python train.py --num_hidden_layers=15 --hidden_size=320 --num_attention_heads=5 --num_key_value_heads=5 --head_dim=64 --intermediate_size=640 --vocab_size=2433 --hidden_act="geglu" --norm="rmsnorm" --norm_place="pre" --norm_eps=1e-05 --positions="rope" --rope_theta=9810.0 --rope_fraction=1.0 --qk_norm=false --attn_scale=0.125 --bias="none" --tie_word_embeddings=true --parallel_block=false --init="uniform" --init_std_qkv=0.0386 --init_std_o=0.0 --init_std_up=0.0386 --init_std_down=0.0 --optimizer="soap_variant" --learning_rate=0.00237 --beta1=0.95 --beta2=0.99 --weight_decay=0.16 --lr_head=0.0104 --max_grad_norm=1.0 --warmup_steps=200 --schedule="wsd" --decay_fraction=0.878 --decay_shape="cos" --final_lr_fraction=0.0 --batch_tokens=262144 --max_seq_len=256 --doc_mask=true --train_tokens=989500000 --max_steps=3775 --dataset="wikipedia_en"
Each number is 500 + 50 x the weight over its row's rms, rounded and kept within 0 to 999. Layers, rows and columns count from 0. Numbers have three digits each. The size before them is the row's rms in percent of the matrix's.

# up: layer 6 MLP up, 640x320, rms 0.0845, rows 169-182, columns 0-159
# down: layer 6 MLP down (transposed), 640x320, rms 0.0691, rows 169-181, columns 0-159
# gate: layer 6 MLP gate, 640x320, rms 0.0813, rows 170-182, columns 0-159
up169 101:448456633429451571527451483472472431420531578497451468491552452548484443484563421408450494397515515537603498502508512488498475372557566536507426409413491494465496509511476596445519518464527509471484456438475565481495412466429577471478483481595468542556622528473498458537503554553445538455443415472463513500576599465445537606485502506457425530470542479522408502592519429436553514467493492438480466447529512547456482521499504456445578466461473558467528458412497417560484434541552500
down169 104:388590465494475468481505471412511569520481537602529436520453530528498554551531485518428447613436482582489474485523506455507516496496394419574468502514606494446551447473499448452557482521512566452596485470516522473457505472486524454474452502473555535462483516472453524435570436508414477502496573391513477498440535497471553568513478474547519569411501577524502553463398445519533483460515540508505433503509497577527482595535513392516501490467367510545456465520499543473542521421512505
gate170 098:460518507482574457478445543383476509499477487419548453457509419491481543532442512436455495558515469500479550458390426580450428550619558521493484500495441580468512511425524481502523547446542587537495569476519469465518428507529535531524478548483541460528561523462478556473507528505493536526522513544476441501547446511585514522439537518555472560477455513597558512523425503542524579563531462488533434508575565488590544634481499477516515459416566524538512484447568487375498517573513502
up170 101:440475477488425603497423478462565438449505455432536551609486461469582520496553606490583489584562457468489580595520492509506431541475469553498508509498502513559483453565584468478587494528588493438507429455552536486444485444442448537561441466514466540527521505528516475471534507536472403444574445475546483522562496487545460454427450452550577460553458515393599512497503535446519471567452604540505510464518546433426461468519530436503458506514517534467472550432475446486484456459553482
down170 103:521457477518501597374444486448496525578461545535459480503593612461518488471635488475549535421464526498513493466460589431508482530428501435558418444450472486547579444388472515509461471534578483486574536605421587537401539433477474453539462542504410427537406507488447595394466378530563493494477600475490591462538527483581459496477499536476474450588538544418515460568534512510539454529553548439435442515547525555508434502446504482471498467507475555446488471544478502517471457546590497
gate171 101:532480394521499498482470469550492522538514491425409467527515511431537606414515547604460410563535492546517571452584565560533633560541533510510486557570401482426474571483465532428383537494438501526542577472499487477529550531413527498456532477430513521537422438399571486561443522479544466504474625528490476577448490475501474534510526503469466468546520481563514453562524441553477532517584453575447562427494474504521539492556583466539466448460549493575534450538505400547473527423493480
up171 097:593527528624477400468522507561546592446492600505497532454463443412505498586424518545439492605489543478500488527527503473476484458485495511595534435455480524561486480494483490486574560411498466445489541521461468495596526608440476422518477522428491519457542490477556477420534461405475508523503557557469451501535542452492522599598629487500444561486575548593527521534542482505493490450570510477474461452604561479486528479526554439538482516575537608519552527472599537464535438539494464
down171 098:482540511406535518567591589504503394406480474520416565428411562460509493564488562604477546496570504507440506472547643590460517522471562375545533452471571472523470506503574426563530508467526467453454555548476584483472540580428486450470488500535462481459542575543622424469533513495524521615526557532436497475483510475501459465508468513444456484508454563416364498514496519461514493549594504493548529470436481502522496561520480470535542576476557462495563480543444499411492475454469471
gate172 100:455541486473409507486420533428420526451392461514575610501578601526441479481513548518503484466441527516525562461502511587382502487464528418525606530575456521474457628467511462439580454466477559560610491493537424564460500456471561484508463449433492469506437482562539545431569504497467451560491522567385539438400435512547480493464542495517465467499500459559461542555490408367508507511472495557549495565525514547607534471522549509509547463532523495476480570567399477510467549537449526
up172 097:511505513625409560470515531387497492532442467471518468527626548507521550432512516422488619544466542485520573541563491562511413383546532401419472453481465573553471452490568502537514509464419429454586526521505466481422557491643518579556543549493484536514517444515518458537496493493512442566467487590462399475505584476430490452476563485497412497468566463508539522499531437538519418499475514473519532465580534569502540494451516413443382415468508510536500473487565483561482490506498457
down172 097:450437492558353578431520580502503469494484540539543498534544421525463447480485550485574459524572564485475585530487564514540517468520535585602506527548518524589573523520422515443510513538469545478551578441490477496552373495436492423355543513558443647486466491525451569470486558511548545499514523493398491456441548486495611465531438434491523529542467454561456532495490566487539490438455476480551489497522497522482538503499608535490496575549508480501444609473395465576531558522453515
gate173 098:494472571461448495485530504606458498525449461556485427516485407407432505450488422468548461481516544550589440429534506513494488484500512583419451511625479478502496590449407478494496513468492438530480491508522493565530426479553550473618551438569492539472515495524440492518535479496426425534530524469453526471482513471458534560477446479558496435526442517479473474524523489505451363459475487523505461519572520502428463510539651448463459415452638481551440495484473492506600488509458576
up173 101:486561540485471492491424473551561573506382532501553532479578409507457504549485568530412579501480456556579494502551465478468417562491526573473510490420542524575556438383516446483571460495524432498425489525549548528519438435507496505475526454394410547426524510505543521555444546499594424493592594469483526476473508424444481461514453591409467555461495433520522350510588456492485481532528489537469525514481443531505536474464502504453556555427433562614596451469433460565497486519434505
down173 099:505458581472536488524451429433539532443484547487671423523526452549475428515482549500544444520520496488431499460539459497463480464498505482557499389523548511523459580551509487513432487461481559464412506453470491516534485497486426461519454490504464502487506523494507453520482481501429529497500526569498498546520472589545578363447351540463476570465638391545557462563469504527361500438489443466509523464525648499441535533459441536490368485485398522469436546542568525484496494481452478
gate174 099:423486565429416543523459547562448561438510495489434481407410563481441498466478363506559514417528572481482486371498492600455497617547622449544537507536417432465451471532428531374489577471471502493520455517454434559528488458492504439535467527500504496477541535464493556475486507497405526560438538502483517484536530590430454523457456549461481465567494554571528522461548483438517491485439507519557460550480434403521474516655483456447462515528535461508544422446510471554492450570464426
up174 096:520474486458585564540485541474518579479501510485577561544504553512511538588529506559568498557533520463528518478420455433450571534489534462472525480519499534472466547477458422484604512478461438432484513510505499453549586528556452547488454555567491438574493405623523535454428460469533546461497390632496486550531584552378484525468587521535503468604474596504540510535412469455508517452549547553488442507500536603541494535521520549463513504515469482411468485439647457511493486491448513
down174 095:507511418456380523527366513510489434499641466581565490516499551533587464419509553472466622471550407464503539524546501396451487533501497554457513473454499527496502488534513542467575485507462509497528483487510500504412477570484552607484444470510554488550521565547494512376509487497645530549520466488498533464478548464505499551491484511521486526478606478516441435629531605502554420505486519447468470522567490549510556542529527504539484676514501550526499596475487423459520558482509408
gate175 098:480546550457468536580487465589551453461411550497525474555548556617503491400425520500546484508490474498497499579581578472552514539562516467444542510573594453449554569495517477453483493438493597522529556463430611519515460594451497519442530524605494564492535513446418488577602531475527475537576505513447542509534498557491537511511464598471499515503523449463474554476460462408592548465542575540512455466535532533593546499530419524448589508512505459411473471473484487488540549544545485
up175 099:484461487446564553544458566503509528540495510595433557472590537484418433488533530601511484528511474537438514577444493487501529483476495585565621472552476554485557449430426474453524423547500456522554523439540533406447534522459526419403592509381621464555561495518507539572456450521460466464457459465522464479498533550596565512581574530464549536398493491540478410484482471561564523540398521457472520519534475433394425449480485519512500522472586570566493487537635484522552479489586573
down175 101:518468482543624569476525498497550563406555467490566463521460507532530456483465393558517406537516494477511506515605428566511499504467465561516572457456542499456467506446591544507503450487514484497514588541413502479486472471515559371554506508484490542410531545483510454481493467500476531508482498452489494499420374462575477585561529517471483519530502535591510471481591409497486432412528527450444534532414534534489450451478403443502445477535550560577455634526577525521486527555465502
gate176 093:489468410545530620511545503607457523493490418512473455524555435513510485548497521518488488490418571519424507523481520489548572467481415484471509414554466516507542539402452465496583603499527509475474416416418539522461605585486433487519485435541459603518620535516460576362496450448563421461518475541539488540539492472539487449515472516445442497510572476572507525459466535585556513569461516555521502436554540479562437470443537443495530486394483487471512503493615476573526528474424617
up176 092:445479610488519455556593537545490466521557552469512504525523412501546460443443449494626386559485488425508497533450538431486443435440476540514546521474508601538551507500424540545531445535478531483525443584533654488504437487468416482532472541454563504453536541464531444417517516534505516482506447438542596456458461499626622541571455475492465437502540461478389438612507470443477495516465464535488481505592533382544524592474492585522444400540460538564587568537439479541561509423524504
down176 093:444483506521500478570433486502444433434590457379461544368419554568443532537618487449472487519576525539494500518532500493518545508511535528426501487458517589515525538487489456500508457497481420462504585472569498446528490533535515540481522582589425533525486467506515635493454575536465550482589519474462568484497536530581497493527475530440508531593510505384431511445556414440496428512531537455514541650566501589525535492474420534535427496456510530513484513503474412616496467527461562
gate177 095:438473504611448485529458479480450497526431487480500539505498526495534526549536537549489539516573467502487568481525528462495517517459422528513426447519536537432435500496515567555562489553455462410578407505465413561373442573467541468508425571579524548547523525579488514469508484523559489521521557438515456537500478617570413531540486467517488514419558494449542407502510475476499498619487499582479519503554568462610453474518618429516477444549585401521447504506523478442605474521464410
up177 098:456414592549518451582594545465616478486455447502490513528397450501514592459467576484500496494517516484440568542534423551600516487525526588535424439383557493434457541457504564489455537447534464566545534403412407433520545581587521477583438537475570489587473447493510557456550474521503477486528503450479463559534517539390502479567463447574459464453457461516434562556494513534521519602508559433525495449422527497496449518472433540530505506524589420467565556403480498488544523544520572
down177 092:535470397550465559513525613462491535593527538488560531490462504445509494496566501545427525435464491453420464539508530518523542443466494386546536537610471469505574487544499489491545458540456494474473452476550547485481533478475551528473487408529477542515519467504422446586423462497429488462517510470515566499494559439430496436592554473499483444506515527611426525496517546557510476384493480549517507475476483488500587457515513487509512421465461474458343453511486571458474519523460489
gate178 105:610526458455462489492522544465524560617492456483468439462419529449557528524420507482429483452550551556526462479551432526489537466400449443473551527501479423522554518538498517465476466521428461543546543580407487467509576449464542589510602430503480550443485519541442457519468551496533514450440442523388549430464500595486404441472419382620526473515498472441494561494516496445454507494472471500441652443430461506428488438480483454471521546615524515545514448483416437558556450504512503
up178 095:525581481460516429491509443591464568509444512444490492440528439515583591525501527529521474381569454514562545551498428484477589457576527484493503554552497552563475415510530493472578387516436542533584531583455581479460541476537522527554540435472506519478479548422511452504508452573479530403419438515541441516434441522481467520515563413588450483418510487541502510489516447473495514552616506533549599491587540472431517532558482494471614484637522509452532435491475454501422503472482494
down178 099:521540606471490432506500504598450513562455398565495472501503561468426465484490575489419587525528555526517489543553498512472466664481472512505557437444505462437602544488556556515424465562537455613505480475364496519567436516455449585474528376529449488466549464567514520600552513522604479487451413603514529447420531471471466526480583441582466397530485551478489505533635450466483457426514507551436526400454486475426488500536548464426477524587482500531502577481466511573477520496543447
gate179 095:421543463498455488499505452512533585514604423494447403534577556593559528478553516460555525493485541491501490546471618512586484564473529572576449511504452518528446535455512434525460504499546408488520515491443528473527501550509593489575523513505544572511529536589532482467435531405581577393598463449507561513472567504515457512443446508436416558505506458580553567429522507501544576497593504472483528431553536521448474473484474562436442481483554422564576481508574482535453574501491526
up179 094:524561451488510440524551359533475530484526472539529495484537513473473544484461574515356580463453472384511505470552524549515552601603464508532489471474501485452496501441546492385464533472426509499516495538453565528508453473447475502543519475570564534541571521477533551515562474469472532473493494427488490524493494502566476452532562419360517521437426506530593508439506435482471472479489458514526477520543617520489513552542496530521477525555464509477555463546540530463524578462508503
down179 098:512493502480449528487454533568422432531523623394552495554464532541496547575471516531490524531482543479525461523403480456573518501442502517410504589473500522510518499564523475641510597467480526461491634490508444551475441511541466382439511516551386468550506460576454477554485431431477534432558580543451505491500495473411506540450518480466514575398537538534513494534495497509480607439509497521477597495472505555436546487511488457485446536519492545468440426432459528546546513434523418
gate180 094:510529526530555468488564440462600484479448440516469486535541473511498477546545570552525514452437452543557519515504508468395479461557532517496388504553491516394563462510452472474491547584585501460527490436508575481477439487500422640539556474515507517581489557412453442527465548608546465390432445555498601578523501421554530478495505472485440428462445446440505484443506498477485520519528413470554483412499454534465530400426516459499549503514562533434542531556393472474448509486487553
up180 096:422506515578478507457556548374509535489568545512576508462580448443440525413504490451482405545414549516433519447525524463459549409595573462586487405502414493422569480594484464468535575500477504536503552429496530422489568475456495507501472445452499534502562491443396515527540616493415535650481537591485470527426523495426541586518554462448488462587520521478476438535465574500516448522501379531344576486501426549506535476456546559563454495547502452596465542498471457511510494501564452
down180 095:490536626496548498533543618400520544516548567496556439488459531541454413411469494372458408531529611468429494458507505502494469484465429555467540502513487499410492522583432474488549581453507460469414518477474525477473483510490482514514510364545437516462536530489489507583477461576443574535534413381534468503632540515414519472466483543568563472537526498579521537535423527472428487481483494519475498501459460552449545524466364528455465527484532513567409529498459549487515471454510516
gate181 097:607515583393579479516442530471467517517474472555465449391507534357485470448523450515495540395511507446477476496486481574558489466462531510444549454533587467548437464538445476548462443526536471543517520520497513544537511408465496499474476520467553459495454540499512428369432460501473551383518505512524459562513562449444551487476482377591572490466422476469532500468501587483565510422521452551462507552491412491423534514561474423547508453525543437539437388433537616453519430463508546
up181 105:417468483533488598490526476487577559386542514457537588515395487529468457490423501498499501498470471574519542509491470565497469443532422563428422431512422459573452475468357389523649478402512519601597501480449485611501525552560467553479419386531390506474499470455503532491531513496521472564503417526534419473514487453527504486568404504491563544457494448526575504502513437470580526390542451577529472536485529525522474462427501509501515558398583560578499470518471415500471524572515562
down181 107:501495546502569514545544520509507538592472502524526421481507517473589444547471553508585482432526548473535499476488470475557538580487405490518500444536509519474515585589404524487565556486464423463593500424596506483562514424503580488522515588504475438503500414567577525547588517449528486437459556478400584434477399430510573454543511449508520386455414462545516536471491528520486524473564483589508467553485487521440518492545460529463590523416477516524478402421423397523463565537588491
gate182 101:554517523574481513540546440543456465499464462533526529522479586441473500451494543448552566638545577447519472512524506492547506536457518542516496527602499496553479357533553477539471466537606527450541417484443417408482488410497500472492498531442457425400603577465479357427540533465463505459506424553502595515467472449534438398601533549440494464468550465518465475501487477366544526494522455517540512460584403546494503483526503488574503514523524505509525418535496557408492562471456583
up182 105:467457446577442514429527464486436478437551561450581488563504479429506539484579487596586534481515498504471463512460496469569531475499511505507505470496541395540573490524459475529578458569517588476511502519494483558492517468485565461517361487432459474542451459559489466537627348403524574551523541569607423585510487455533577434500397483537483522471563515443431445506504489410504395488407556550527538596512518509451546537498600538480528479556523530543511548469528371569517624468490446